python train.py --num_attention_heads=2 --norm_place="pre" --norm_eps=1e-05 --attn_scale=0.177 --learning_rate=0.00555 --beta1=0.95 --lr_head=0.0117 --warmup_steps=200 --final_lr_fraction=0.0
Each number is 128 + 24 x the weight over its row's rms, rounded and kept within 0 to 255. Layers, rows and columns count from 0. The size above them is the row's rms in percent of the matrix's.

# layer 13 attention query, 64x64, rms 0.0714, rows 0-31, columns 0-63
size [ 77  78  82  71  70  88  82  92  85 115 106  90  88  95  96  89  93  83  83  75  84  87  83  89  94  92  96  98  91  87  90  81]
[[114 176 165  91  96 152  92 132  80  98 108 125 140 128 141 142 171 167 139 133 119 121 129 138 125  98 124 134 114 137 142 126 141 113 145 113 101 118 168 155 117 117 135 104 148 132 174 154 166 136 127 118  78 138 152 111 152 117 160 110 152  99 117 179]
 [115 169 146  89 101 140  72 148 130 127 125 121 129 130 115  95 152 102 139 129 102 138 157  93  80 121 135  77 132  90 134 129 103 100 165 118 159  91 152 126 106 105 116 120 128 157 129 154 128 119 125  92 108 158 149 140 144 109 130 110 169  95 144 156]
 [112 132 132 108 160 119 123 141 109 104 130  88 118 148  79 114 171 140 143 122  90 153 125 140 106 111 144  93 101 129 171 157 125 116 156 112 146 127 122 145 115 160 163 130 153 159 125 146 148 125 140  77  94 133 124 147  92 110 158  96 141  65 109 116]
 [134 129 127 123 124 158 154 143 101 133 104 193 142 141 150 188 136 171 128 133 142 132  59 155 155 130  85 172 147 168 126 130 157 114 129 123 123 101 149 180 119 138 116 113 105 108 140 120 119 152 143 135 131 112 125 123 149 110 138 128 145 143  89 111]
 [128 126  75 147 107 101 135 136 114 145 114 127 153 128 108 135 144  93  71 149 173 147 108 124 177  95 153 163 127 118 111 126 154 111 127 129 150 134  96 133 146 125  88  93  65 150 162 133 152 123 120 140 134 105 136 114 121 137 134 130 151 126  72 114]
 [128 109 126 114 107 123 189 158 144 143 143 140 123 138 125 119 109 145 142 147 188 147 152 130 144 104 135 126 160  80 129 121 125 125 138 148 157 195  95  87 124  83  91 119 152 102 119 110 100 110 145 133 157 126 171 137 144 138 104 122 123 158 130 128]
 [152  92 111 158 134 107 128 135 136 117 136 139 109  84 134 176  89 154 110 168 167 122  66 122 129 122 138 171 114 136 158 127 134  91 125  95 137  73 137 157 121 139 101 180 110 164 151 129 104 141 113 136 126 127 103 142 136 141 158 124 133 120 116 138]
 [129  96 131 117 158 111 151 137 129 148 127 123 142 142 125 114 116  85 163 180 148 125 143 101 191 122 107 161 136 136 148 154 129 154 133 193  95 140 120 117 130 151 141 123 101 150  97 102 124 100 130 161 144 146 117 131 175 135 107 132 100 152 159  96]
 [101 125 179 161 180 133 121 128 152 129 149 140 121 132 145 134 148 142 150 131 106 109 146 119  84 136 123 113 119 141 139 165  88 103 124 160 152 111 124 124 145 127 151  91 150 145 166 143 170 114 143 143 117 142 101  96  61 137 137 168  91 147 155 128]
 [138 140 132 119 155 115 170 128 138  97 109  92 158 154 129 125 143  37 136 125 122 131 162 143 125 113 121 147 128 175 147 105 148 119 119 131 163 132 140  87 108 130 132  72 125 109 151 118 114 108 138 177 124 110 123 147 128 137 166 115 139 169 114 120]
 [118 143 106 162 119 173 111 137 132 114 113 160 108  86  76 131 137 213  92 122 128 138 139 132 127 149 111 116 105 141 134 147 106 109 122 147  91 106 119 130 142 105 121 128 109 116 144 160 104 135 101 118 162  84 116 116 136 172 120 142 131 130 177 118]
 [167 124 127 112  93 115 132 145 143 156 115 142 165 136 113 117 149 160 103 178 153 125  99 127 126 120  84 156 140 155 151 136 103 146 180  98 158 128 152 112 106 130 106 153 161  91 126 125 162 102 114 154 101 171 171 125 137 135 147 124 157 144 104 114]
 [104 147 154 110 104 148  96 157 158 114 113 131 107 127 119 125 116 154 135 141  98 155 130 131 110 168 121 130 122 102 177 138  98 110 174 150 149  80 130 136 159  99 129 115 153 172 114 120 137 120 134 151 140  86 166 133 119 122 145 140 130 194 144  87]
 [138 140 139 118  85  75 176 145 143 129 150 165 121 163 137 179 147 129 121 154 141 155 133 133 128 144 128 149 138 178 135 155 151 114 118 168 104 118 145 167  95  99  92 104 137 124 112 137 104 124 130 162 162 128 177 164 126 142 132 131 136 122  99 123]
 [177 132 108 152 131 144 143 150 137 119  88 162 121 112 114 160 118 144 110 112 137 156  83 145 106 165 175 153 145 126 117 155 117 121 116  91 153 112 128 137 123 112 129 119 147 127  59 146  91 149  91 112 134  87 122 148 137 109  75 125 143 141 108 124]
 [146 107 135 133 146 142 115 167 132 178 165 114 130  94 120 123 160 124 126 116  96 148  99 125 117 126 117  85 147 161 105 120 141 147 144 110 146 150 104 108 129 127  96 116 161 148 126  91 192  81  87 163 106 128 124 142 152 116 128 118  98 168 146 106]
 [183 104 127 116 114 113 128 121 127  98 192 115  92 111 109 154 173  98 126 117  54  93 119 120 139 171 127 130 125 105 121 126 118 128 130 119 137 151 112 103 126 126 135  64 102 117 123 140  98 171 126 129 123 134 145 156 119 110 122 137 134 106 147 110]
 [149 152 143 115  94 105 100 131 161 122 157 124 134 128 120 121 151 163 160 116 118  88 115 168 148 137 129  98 104 142 113 125 142 119 134 125 173 141 145 110 123  97 156  71 108 140 173 133  83 142 151 108 119 123 146 161 134  88 124 126 117  69 157 147]
 [111 106 124 166 186  94 122 123 152  82 124 123 152 108 161 142 134 127 162 144 136 126 179  83  92 157 156 101 128 149 110 127  99 142 114 167 130 154 125 130 103 139 144 165 165 103 106 136 158 103  93 140 129 149 140 163 129 154 122 132 125 140 150 137]
 [100 159 125  72 149 141 161 133  85 144 122 121 123 166  90 134 122 136 149 100 143 128 109 130 134 114 131 113 122  97 131  85 134  92 185 108 146 122  73 111 117 137  95 140 168 173 127 138 129 114 121  94  96 143 151 122 150 134  96 128 129  96 119 122]
 [114 113 144 129 139 135 189 141 139 146 120 101 135 145 103 136 154 136 141 111 146 165 193 164 123 107 136  99 122 107 137  87 115 139 120 170 110 202  76 118  95 122 149 141 137 118 148 128 141 109 109 139 146 142 126 139 116 171 109 113 104 135 121 132]
 [122 187 153  96 145 164 144 140 108 110 135 111 159 147 132  80 105  93 152 136 117 131 148 126  63  97 158  80 105 155 140 139  79 141 102 123 127 117 126  97 141 110 133 141 170 136 140 127 112 133 143 112 103 117 115 133 103 117 154 130 104 120 139 162]
 [142 156 124 117  70 120 152 136 135 165 162 136 162 150 128 149 138 149  95 102 164 138  83 152 109 115 147  80 162 131 155 132 122 140 117 113 110 127 140 114 120 113 156  83 118 136 151 125 102 124 156  92 123 157 177 114 126 143 103  82 117 140 148 100]
 [ 99 139 146  95 149 145 149 121 118  97 132  71 169 117 127 127 132  74 154 141 191 174 154 138 155  93 144 127 126 170 151 110 113 131 127 130 104 117 134 114 101 126 121 171 149 129  99 138  93 106 161 133 125 115 135 158 126 145 152 102 123 124 101 116]
 [114  93 129 144 157 179 126 146 152 124 120 124 126 129 119 115 124 144 107 144 163 131  89 104 153 112 145 106 120  88 113 124 147 121 143 111 163 162  87 105 124  89 101  93 110 136  81  84 104 115 142 102 166 112 114 148 129 166 126 184 117 133 111 141]
 [139 155 132 137 112 164 164 124 139 144 135 124 155 105  99 108 145 141 172 116 118 144 181 162 125  80 149  74 161 135 136  88 108 141 143 147 133 143  92 122 110  87 149 111 156 117 109 106 127 108 110  72 108 138 133  93  96 128 125 133 103 121 130 111]
 [105 142 130  82 129  84 151 132 103  90 146 119 141 118  83 148 135 116 140 141  77 142 146 133 128 143 128 122 147 130 136 141 133  86 146 150 172 120 125 105 130 134 107 113 107 117 119 165 182 117 123 154 134 114 150 154 163  68 123 154 181 117 116 115]
 [111 125 146 133 150 146 141 107 163  82 141 115 113 109 152 112 172 129 126 155 125  95 127 158  74 143 142 116  87 155 122 118 113 154 140 127 130 106 139  93 127 145 114 106 108 136 117  74 182 136 123 122 128 118 109  87 142 106 113 171 109 110  96  83]
 [161  92  94 134 161 179 126 132 154 115 142 126 103 147 116 113  69 151 104 124 140 141 126 132 101 145 151  94 118 124  93 121 129 159  77 169 132 127 174 138 123 117 121 128 114 128 121 163 152 151 142 139 135 163 149  90 146 116 118 165 149 126  95 158]
 [158 103 121 108 121 127 141 129  94 104 107 108 169  84 125  91 113 120 102 135 122  88 101 134 145 125  96 122 140 114 169 160  95 107  96 108  61 101 140 113 132 160 144 145 112 143  95 160 104 131 101 141 129 147  95 165 122  97 119 133 111 110 134 103]
 [126 134  92 127 143 115 109 103  64 128 103 143 129 153 162 120 152 141 138 131 122 106 118  66 128 100 102  98 156 134  79 150  85 142  84 124 109 145 161 163 147 139 144 125 133 131 104 172 119 130 103  94  90 141 140  98 111 118 134 129 120 132 133 155]
 [138 146 101 159  91 115 157 175 125 117 138 156 143 109 131 150 127 143  64 130 150 152 132 105  85 115 133 125 103 153 127 111 109 132 141 138 119 118 131 134  94 183 134 148 107 120 129 109 110 110 129 101  99 136  81 136 140 140 107  59 111 165 149 126]]
# layer 13 attention key, 64x64, rms 0.0716, rows 0-31, columns 0-63
size [ 77  76  87  75  74  95  96 105  92 126  94  87  89  95  97  83  89  89  86  80  89  88  88  92  98  94  98  90  86  88  91  84]
[[111 159 163 138 103  91  97 101 155 104 121 126 128 139 152 111  90 138 110 142 146 111  93 163 106 144 120 130 114 142 141 147 153 180 111 104 128 142 132 157 129 177 129 130 177 107 143 111  85 143 148 125 115 176 142 155  94  88 134 106 136 145 140 105]
 [152  99 111 133 177 100 165 123 140  69 102 149  98 144 145 156  83 136 130 132 111 106 146  98 147 142 132 124  86 159 159 107 161 137  88 137 110 167 118 127 114 172 131 135 160 128  92 125  98 156 131 135 136 150 102 135 112 116 131 125 125  92 104 122]
 [ 75 146 145 144 125 134 123 136 121 118 126 179 152 139 121 102 146 175 129 155 157 190 129 117  79  89 116 131 156 133 155 135 131 124 117 170  98 129 164 134 107 108 128 182 137  83 113 126 126 120 156 112 122 117  87 150 109 138 141 144 115 122 143 122]
 [113 116  91 134 121 110 152  96 131  87 110 110 156 141 105 116 124  95 100 140 170 101 122 136 114 114 158 145 172 117  83 159 115  98 131 111 115 150  92 143 144 179 121 128 139 148 106  92  72 128  98  91 132 146 167 116 109 107 153 130 137 141 125 119]
 [167 136 142 157 176 109 126 127 113 124  84  92 150 168 138 136 116 122 117 188 141 101 151 145 130 119 119 148  93 132 142 113 105 137 181 117 162 119 128 140 145 146 156 131  89 143 137 127 115 127  87 132  96  97 165 138 142 153 155 126 142 162  90 122]
 [152 126 146 132 122 153 102 155 146 164 133 115 113 138 124 124 128 155 148 104  94 105 140 162 151 158 136 112  92 116 129  73 127 165 129 138 119 120 126 150 123 111 121 110 127 176 179 138 156 119 180 139 125 111 161 179 131 129 160 185 108 131 139 151]
 [ 94 105 141 152 127  94 156 112  96 124 113 162 111 127 150 154 133  91 102 125 175 145 149 127 101 122 163 133 107 139 143 175 148  93 143 108 147 147 144 132  92 137 115 148  99 102  91 141 152 146  83 128 160 130 102 119 140 100  93 119 126 149 111  78]
 [146 154 157 123 151 167 119 113 142 130 133 101 153 123 152 134 110 168 127  80 110 126 137 138 100 108 122 112  71 155 136  97 131 152 116  89 116 164  97 110 107 155 116 138 145 150 165 158 147 152 172 113 126 105 164 133 101  97 147 145 168 142 149 143]
 [161 138 156 102 139 102 137 113 130 114 108 116 153 131 133 175 163 125  89 162 134 120  93 111 130 137 146  97 114 132 158 141  91 124 182 106 129 115 133 124 174 129 109 127 106 111 128 115 105 107 113 125 171  99 139 122 134 158 127  59 179 123 104 127]
 [ 92 144 171 121 179 169 116 134 134 148 133 146 129 121 130 103 120 112 147 131  69 119 116 124 145 151 145 104 110 157 150  92 133 122 120 134 151  89 151  92 111  96 133 135 124 154 157 121 134  94 187 153 109 118 150 132 116 137 136 114 111 107 177 169]
 [106 120 144 151  74 128 143  97 128 162 104 142 109 111 113 103  98 147 153 161 118 110 188 141 154 130 115 159 153 165 139 104 122 124 154 160 102 149 142 151 175 123 115 110 119  99 107 109 142 128 103 116 144  74 145 114 114 118 121 151 160 149  95 114]
 [134 113 130 169 147 117 130 145 112 131 121 128  83  89 141 131 114 142  84 112 114  97  89 151 107 109 148 102 179  87 147 111 101 148 109 157 166 147 107 127 104 130 149 163 135 127 180 145 111 138 119 126 163 114 115  97 117 139  93 105 142 106 123 172]
 [113 114 117 120 140  84  86 125 166 139 162 106 135 107 106 114  92 117 111 158 148 110 143 106 133 151 140 140 121 140 170 171 134 151 112 111 156 162 115 126 143 145 107 150 132 121  98 144 152 155  95 156 138 118 147 156  97 140 118  90 177 127 116  67]
 [122 145 123 107 147 147 131 123 136 122 114  81 136 121 148 146  88 116 113 107 141 103 123 120 113 128 159 134 136 132 136 157 101 147  97 205 138 113 124 157  70 162 102  79 129 157 119 167 132 151 133 166 175 121 109 144 133 124 143 119 138 105 112 161]
 [137 107 136 180 138 128  88 149 129  99 132 113 108 128 123 141 106 111 158 111 108 134 186 178 195 122 160 151 123 139 126 100 119 138 103 149 114 151 126 115 117 156  95 116 129 118  72 135  85 156 113 144 128 107 101 127  91 106 114 117 129 123 144 144]
 [149 119 119 144 183 150 103 120 126 148 160  96 111 108 153 113 153 144 120 107  71  99 138 102 127 153 120 125 140 154 117 102  77 134 122 118 142 137 109 106 132 108 114 156 137 135 142 129 121 140  50  87  91 108 119 107 127 162 164 114 137 141 123 109]
 [122 140 156 141  68 140 165 148  94 133 147 162  96 135 129 122 125 138 131 150 133 175 142 147 130  97 115  98 134  94 136 137 135 128  96 180  73 118 154 130  96 113 144 158 142  96 125 113 146 112 128 115 141 140 128 125 141 151  95 117  77  77 135 138]
 [117 186 143 146 115 157 152 162  81 120 166 148 134 116 128  97 123 141 147  95 102 140 147 141 123 119 104 132 114 110 163 165 135 137 106 161 117  89 172 141  97  69 117 110  92 114 126 152 146  92 124 116 143 128 113 122 153 161 111 126 100 127 109 144]
 [129 100 161 112 145 134 114 145 184 132 141  84 119 140 152 146 132 108 140 102  71 134 105  98 116 143 116 105 139 104  99  59  93 160 112 117 138 129 153  90 149 133  94 109 146 142 152 161 123 119 118 110 130 154 138 154 151 143 126  94 133 114  97 124]
 [147 128 164 119  99 173 138 132 116 139 124 143 106 120 150 121 130 146 168 163 154 181 183 123 131 119 118  86 142 168 134 142 118 135 143 186 104  87 115 136 122 161 110 153 140 105 102 132 121 142 124 109 123 169 110 121 102 134 127 148 139 117  73 122]
 [158  88 121 109 148 132  77 130 158 155 133  99 128 123 127 122 128 128 152 140  78  96 103 101 130 147 113 119 144 129  92  94 126 185 139 130  99 100 125 101 126 129  84  89  93 110 134 121 113 121 175 149 128 143 180 132 137 152 131 117 135 125 147  89]
 [ 95 132 142 124 148 119  91 135 146 122 192 121 120 114  87 118  94 150 164 164 117 120  71 123 155 137 124 127 122 126 164  89 190 135 130 140 106 104 119 117 134  92 148 136 107 119 174  92 117 124 167 120 146 124 120 124 135 102 135 146 123 123 162 111]
 [139 176 144 112  84 157 120 127  80 170 176 147 134 121  99  98 100 145 162 130 142 142 133 109  71 106 135 127 138 123  96 147 126 124 107 164 149 104 147 146 130 122 137 106 163 154 116 129 153 127 167 140 114 135 131  99 112 140 141 128  94  89  89 128]
 [120 130 161 121 115 138  96 170 122 145 151  98  93 123 126 124 120 162 154 113 139 150 114 117 113 114 141 155  88 134 162  89 170  91 149 147 141  94 112 124  96 143 134 141 177 141 144  81 140 105 181 105 148 105 170 147 128 129 134 154 111 137 105 112]
 [177 110 107 120 157 151 120 169 157 160 138 119 125 131 122 131 137 117 101  98 139 118 110 119 170 152 102 135 144 100 159 140  92 135 103 109 169 132 152 136 201 116 138 116  65 145 120  95 133 147 117 131 156 121 110 116 121 167 138 128 119 145  97 133]
 [111 164 118  59 178 134 154 152 103 127 153 111 149 161 159 141 105 102 129 107 122 135 137 126 129 135 157 115 120 145 163 148 114  75 133  94 143 147 153 117 109 151 116 117 152 120 171 155 132  99 172 137 135 104 163 125 138 140 151 100 115 113  96 121]
 [119 138 166  97 160 111 126 139 134  95 121 150 114  99 138 120 109 164 150 138 118 146 158  87 120 128  74 131 147 129 123 168 153 103  95 169 126 163 161 104  98 145 110 149 113 175 142 134 189 140 120 154 104 113 135 138 126 138 138 171 147 128 132 145]
 [153 108 152 142 138 200 130 127 107  94 134 150 127 116 106 137  87 134 112 109  89 168 149 144 100 140  91 123 154 139 140 137  89 130 153  78 103 109 101  92 132 122 119 166 132 115 131  85 137 144  87 153 150 153 132 111 124 132 161 125 131 115 155 118]
 [162 114  96 122 125 113 146 132 143  98  98 152 152 152 124 150 131 118 153 139 134 149 161 135 160 159 123  92 103 149 112 133 101 139 124 138 127 106 142 168 122 112 159 146 162 134  94 110 114 142  88 170 161 124 178 124 200 128 109 157 145 109 107 121]
 [143  91 128 162  96 153 123 137 116 125 151 148 139 189 153 143 139 164 112 113 105 111 120 132 152 100 163 162 180 122 172 138 129  99  90 115 108 167 129 134 109 152 146  95 141 145 139  92 151 139 120 140 109 131 156  93 137 122 139 107 127 145 177 132]
 [132 154 156 149 109 144 161 116  72 121 193 103 120 146 165 141 144 164 116 160 127 148 144 137 154  98 127 116 133 100  95 101 153 138 127 138  95 118 140 167 152 116 138 141 155 128  95 127 145 156 131 139  97 179 177 146 118 119 123 137 150 155 136 135]
 [131 104 135 120 122 132 100 145 108 134 161 161 111 100  92 104 116 172 100  85 169 116 138 149 128 106 162 140 128 155 120  79  98 162 167 155 118 117 137 109 145 148 129  80 132 103 127 166 133 153 139 124 115 152 124  82  91 104 123  95 131 108 136 148]]
# layer 13 attention value, 64x64, rms 0.0723, rows 0-20, columns 0-63
size [110 116 103 101 111 107  96 107 116 100  98  92 112 103  98  90 108 104 103 101 106]
[[140 170 116 110 105  94 143 119 157 154 150 103  94 118 107 112 144 166 116 135 107 141 163 107 118 116 138 113  83 146 125 118 144 124 130 146  94 144 117 107 100 179 164 109 107 162  83  89 158 132 156 110 123 144 144 130 121  69 124 113 148 108  98 126]
 [118 181 117 131 131 160 125 114 136 156 138 132 147  64 155 136 166 134 114  97 134 125 125 128 128  82 125 136 163 117 153 153 131 143  96 152 154 133 130 164 132 118 102 143  84 105 124 123 181 115 123 117 165 137 161  85 115 113 168 128 117  93 106 113]
 [130 125 165 150 119 108 117 123 138 144 114 128 155 149  68 152 159 161 134  72  92 162 139 143 176 121 129 134 128 103 185 145 145  91 142 144 133 123 131 118 142 145 114 134 137 194 118 127 119 122 127 143 159  99 111 121 158 125 127 139  90 104 118 155]
 [127 116 159 132  94 177 119  94 140 105 148 118  91 168  79 142 129 130 160 129 150 158 134 136 163 127 164 134 100 150 116 112 149 134 123 150 157 127 133 100 119 144 104  78 128 103 131 103 121 145 101 111 111  97  74 134 112 154 131 108 142 146 105  80]
 [130 133 124 133  99  98 112 121 139 139 111 100 123 133 106  96 104 104 149 123 109  93  91 160 173 146 120 129 122 122 156  94 171 105 180 110 148 121  72 102 159 116 113  95  92 138 135 148 148 129 161 120  97 140 107 129 133  97 134 145 115 133  98  80]
 [154 176 144 140 137 147 136 147 103 166  71 164 122 133 140 128  88 135 128 155 104 114 184 145 110 118 104 105 135 153 148 108 155 123 130 136 113 119 159 120 102 196 121  95 125  94 105 137 120 123 120 126 139 132  92 112  85 140 153 131 102 149 138 130]
 [108 131 119 164 157 119 125  91 126 133 174 135 155 120 113 152 100 113 144  79 154 138 105  93 113 122 114 152 149 143  93 111 115 115 166 164  99 131 157 122  84 142 123 139 102 113 120 113 113 104  94 127 180 130 137 113  83 127 118 134  94 151 100 169]
 [125 181 119 128 142 146 154 123 153 158 109 102 146 116 112 147  95 165 149 165 123 153 126 137 170 103 154 113 121 105 122 140 108 135 153 114 140 107 139  92 130 150 106 101  88 165 123 142 144 148 123 124 167 159 141  77 147 136  85 116 142 156 171 152]
 [122 137  99 100 133 125 104 136 154 112  94 126 154 149 134 140 103 111 130  90 129  87 112 125 154 122 138  92 141  87  89  94 141 142  88 118 116 113  90 151 131 137 103 115 151 129 172 158 123 127 110 128 151 108 146  73 128  92 169  86 138 121  95 158]
 [126 111 148 113 121 136 135 133 146  93 119 109 164 138  93 120 142 129 119 139 125  89 118 142 123 112 125 160 120 136 111 116 128 180 147  97 145 125 123 112 165 156 164 122 138  60 130 133  82 102 132 147 167 133 113 127 123  75 132 192  90 103 143 122]
 [181 107 158 166 104  96 127 133 132 133 129 128 144 139 137 117 143 118 147  74 111  99 149 120 157  96 133 168 128 168 154 121  97 121 128 154 177 122 129 166 143 187  99 152 134 154 110 146 148 106 119 142 126 138 150 116  98 140 116 146 146  93 140  99]
 [115  76 115 128 149 135 148 121 114 138 115 131 111 130 143 114 134 141 137 126 102 150 132 133 159  85 114 146  67 115 131 122  97  99 111 123 119  90 149 101 148 104 109 155 138 142 112 103 129  88 132 117  90 107 123 122  96  95 129 148 160 163  52 153]
 [160 149 106 122 137  97 154 103 139 121 119 139 110 141 165 122 145 145  99 167 121 161 103  88 104 137 130 109 124 103 151 124 129 144 126 104 131 129 137  61 141 113  88 140 138 163 115 152 137 105 117 109 101 128  73 144 114 144 163  70 133  93 130  98]
 [134 175 102 117 109 147 104 127 134  92  87 116  87 164 136 114 114 129 117 110 108 148 118 139 143 158 131 134 159 144 106 114 138 118 165 134 129 163 153 140 138  86 111 143 115 138 107 125 116 170 134 137 137 129  65 149 158 143 167  70 128 160 148  97]
 [171 136 172 144  94 141  87  97 147 104 126 138 119 118 122 135  99 147 146 202 117 137 114 137 118 109 128 106 131 106  89  90 109 170 114 126 152  89 129 156 114 113 117 130 120 140  96 109 141 152 138 139 176 115 171 145 129 125 132  94 150 129 131 159]
 [111 133 161 178 164  67 105 109 126 111  94  83 145 133 139 120 122 120 130 117  90 138 129 147 128 118 100 128  93 109  96 138 106 104 146 106 137 123 104 135  94 118  83 114 148 161 123 129  69  97 131 101 140  96 133 149 105 120  94 124 126 128 127  92]
 [136 153 109 121  90 107  96 104 137 144 146  89 145 167  74 128 130 156 133 117 152 131 156 109 114 119 109 131 164  87 145 113 136  92 126 124 192 166 125 149 123 124 149 115 148  99 123 107 142  70 131 119 150 157 112 112 116 164 142 117 159 135 134 102]
 [105 114 132 121 122 121 148 140 119 106 165 151 121  99 170  79 154 146 120  97  91 101 131 130 138 104 117 138 159 120 126 186 125 130 130 143  84  87 109 103 113 149 118 149 130  83 135  81 155 111 149 138  97 107 116 107 148 143  83 108  95 134 149 132]
 [152 113 140 118 160 145 154 130 132 132 119  77 153 115 156 128 145 125 119 138 105 127 111 139  89 114 119 176 108  73 111 126 139 152 129 162 131 133 136 114 112  95 128 131 135 136  97 186 130  93 129  94  72 109 157 109 111 147 125 121 141 173 105  86]
 [133 158 158 128 153 181 160  93 124 152 109 104 113 133 122 105 127 140 100  86  97 115 134 138  84 173 149  98 131 102 132 133 126  60 145  88 113  94 119 122 144 141 136 106  87 119 134 164 102 152 133 108 109 158 137 121 110 112 134 124 139 134 107 104]
 [157 169 171 122 120 121 176 123 119 110  99 105 124 164 121 113 109  98 147 108 164 129  83 158 129 162 131 141 118 126  89 108  96 105  84 127 122 100 119 109 160 127 145 138 141 152 159  86 125 126 153 105 111  94 141 153 109 130 166 158 142 135 136 159]]
# layer 13 attention output (transposed), 64x64, rms 0.089, rows 0-19, columns 0-63
size [104 106  92 105 102 108  98 109 109  92  82  88 104 108  81  93 108 108 116  97]
[[105  64 150 113 152 129 100 131 133 160 140 136 143 117 153 141 172  94 147  83 108  71 128 149 163 146 121 166 115 128 143 104 152 124 140 128 142 124  91 105 141 131 136 106 159  96  81 131  99 116 138 130 133 109 102 126 111 156 124 105  94 101 114 103]
 [130 152 160 102 134  96 138 126 136  99  94  99 120 169  72 152 155 108 130  95 145 103 127 143 136 130 154 127 119 104 115 133 142  95 102 116 133 127 119 100 115 110 133 138 129 131 154 124  79 200 130 143 129  82  91 113 116  96 102 132 119 137 110 170]
 [125 137 155  86 131 104 128 101 121 104 137  94 108 121 144 120  94 129 166 148 124 146 160 173 123 135 137 146  94  82 145 108 160 134 168 159 158 137 119  90 111 171 138 128 158 128 159 152 135 147 187 134  97 127  92 105 139 150 123 154 121 138 150 120]
 [115 166  96 139 105 137 105 148 120 170 126  92 121 137 118 105 129 102 139 113  66  89 120 147 106 119 117 131 132 155 168 113 122 159  68 170 131 149 147 133 127 138 127 101 134 132 123 125 139  89 166 136 113 141 128 100 137  89  92 138 129 115 179 106]
 [134  95 116 148 111 139 104  90 111 119 149 111 132  83 122 136 133 162 106 103 101 152 137 121  99 113 114 124 106  88 143 142 171 146 152 175 127 103 155 149 145 123 119 170 120 159  97 144 144 123 109  99 133 148 143 132 183 167 133 162 153 104 145 167]
 [121 124 126 105 142 182  86 125 146 169 154 133 148 182 174 105 109  98 133 128 118 166 136 111 132 143 114 116 141 162 124 103 122 134  85 135 152 152 136 103 158  89 147  97 132 139 113 118 156 143 153 149 116 145 125 130 131  99  95 103 148 173  92 114]
 [124 136 139 116 140 101 155 102 132 128 130 151 184 132 126 150 140 120 142 191 144 145 106 130 101 128 122 145 135 114 143 135 107 121  93  93 145 167  93 132 138  98 113  79 172 149 166 131 137 140 125 193 138  71 119 112 148 120 126 153 121 144 128 117]
 [138 134 147 126  91 138  85 119 115 158 148 149 154 121 115 124 128 158  91 119 115 100 163 136 106 136 131  77 175 127 131 159 140 107 147 128 148 134 130 142 102  99 109 121 159 150  94  87 148 136 129 109 112 142 143  81  79 115 151 154 126 113 118  68]
 [137 121 156 119 146 109 121 130 140 126 126 114 147 151  74 147 128 137 136 131 167 136  97 107 110 115 161 162 150 174 154 144 194 107 171 171 111 154 130 141 121  86 146 120 114 139 141 156 119 129 113  89 144 139 167 153 112 141 103 136 127  96 144  90]
 [116 121 156 118 141 114 131 113 163 135 128 130 126 127 130 162 120  90 147 110 114 152 131 110  61 159 107 120 130 153 123 173 139  69 116 171  83 121 116 129 126 130 121  88 113 174 123 116 129 113 133 148  82 102 122 168 137 110 179 132 123 129 151 141]
 [106 180 131  99 173 140 155 104  83 151 117  95  93 121 129 115 144 106 144 135  97 162 165 112 138 137 159 118 107 132 135 115 175 121 153 168 121 101 165  88 137 105 121 106 123 106 156 122 127 135 162 116 132  89 121 107 134 103 132 121 119 144 111 173]
 [133 102 163 134 107 145 141 164 158 133 158 130 138 104  86 103 121 102 133 135 100 120 159 150 139 136 135 141 146 141 117  75 125 103 145 112 130 103 138 112 126 136 167 139 136 150 129 135 158 146 123 151 142  83 112  99 164 179 180 129 139 137 131  61]
 [164 112  82 123 104 123 126 147 127 108 101 121 152 115 125 144 100 128  98 102 131  75  94 144 165 126 120 161 119 137 110 112 147 125 149 100 131  77 131 150 117 111 182 127 100 124 120  93 166 179 100 122 133 153 123 136 153 106 116 137 122 168 160 103]
 [ 96 141 111 113 122 162 116 157  75 118 123 116 167 127 131 101 107 133 108 117 149 112 147 126 119  81 105 108 105 149 142 122 133 193  66 151 106 124 101 146 136 153 124 149 113 126 101 128 164 108 108 144 114 178 137 126 120 145  80 161 140 134 129 129]
 [102  87 148 120 166 168 105 129 119 135  99 125 138 135 115 121 124 170 138  98 116  99 126 111 138 117 115 116 119 151 162 152 115  95 164 126 139 129 118 129 131 127 110 146 172 175 160  74 134 120 125 143  92 157 128  48 112 106 145 121 121 124 131 153]
 [131 142 122  82 122  97 134 108 131 165 138 159 130 120 141 154 132 120 124 144 126 125 163 131 117 140 116 140 120 151 143 167 158  90 160 119 134  94 139 108 154 152 110 111 112 114 137 157 143 149 180 169 111 160 147 102 187 125 175 148 168 106 136  92]
 [ 79 201 115 137 104 142 149 102 101 153 165 128 130 130 117 100 140 122 145  85 130 125 147 162 109 107 155 175 115 113 122 141 127 120 144 105  93 136 134 148 123 105 121 100 105 109 115 155  98 129 146 133 109 135 114  99 123  82  73 124 130 136 167 125]
 [122  94 101 163 100 113 147 172 102 139 132 142  91 156  90 172 145 135 119 145  83 150 164 153 111 106 155 167 123  95 115  94  99 127 113 110 148 125 108 141 137 129 147 144 123 109 158 153 132 176 108 108 125 142 116 133  88 111 128  81 141 124 105 133]
 [114 137 116 147 123 146 132  76 149 159 150 139 106 117  98 123  97 127 100 148  88  88 149 113 147 115 136  86 163 174 130 118 128 103 110  92 111 120 141  77 154 101 106 139 135 148 117 153 139 148 143 130 184 136 108 151 141  98 111 116 133 147 164  98]
 [112 108  96 116 147 120 117  78 130 139 134 127 169 143 128 172 156 136 156 117 121 127 127 130 148 113 135  96 120 141 126 109 127 150  98 145 148  65 180 152 115 132 106 129 118 141  74 147 124 135 151 108 130 117 150 134 109 122 164 129 203 125 150  99]]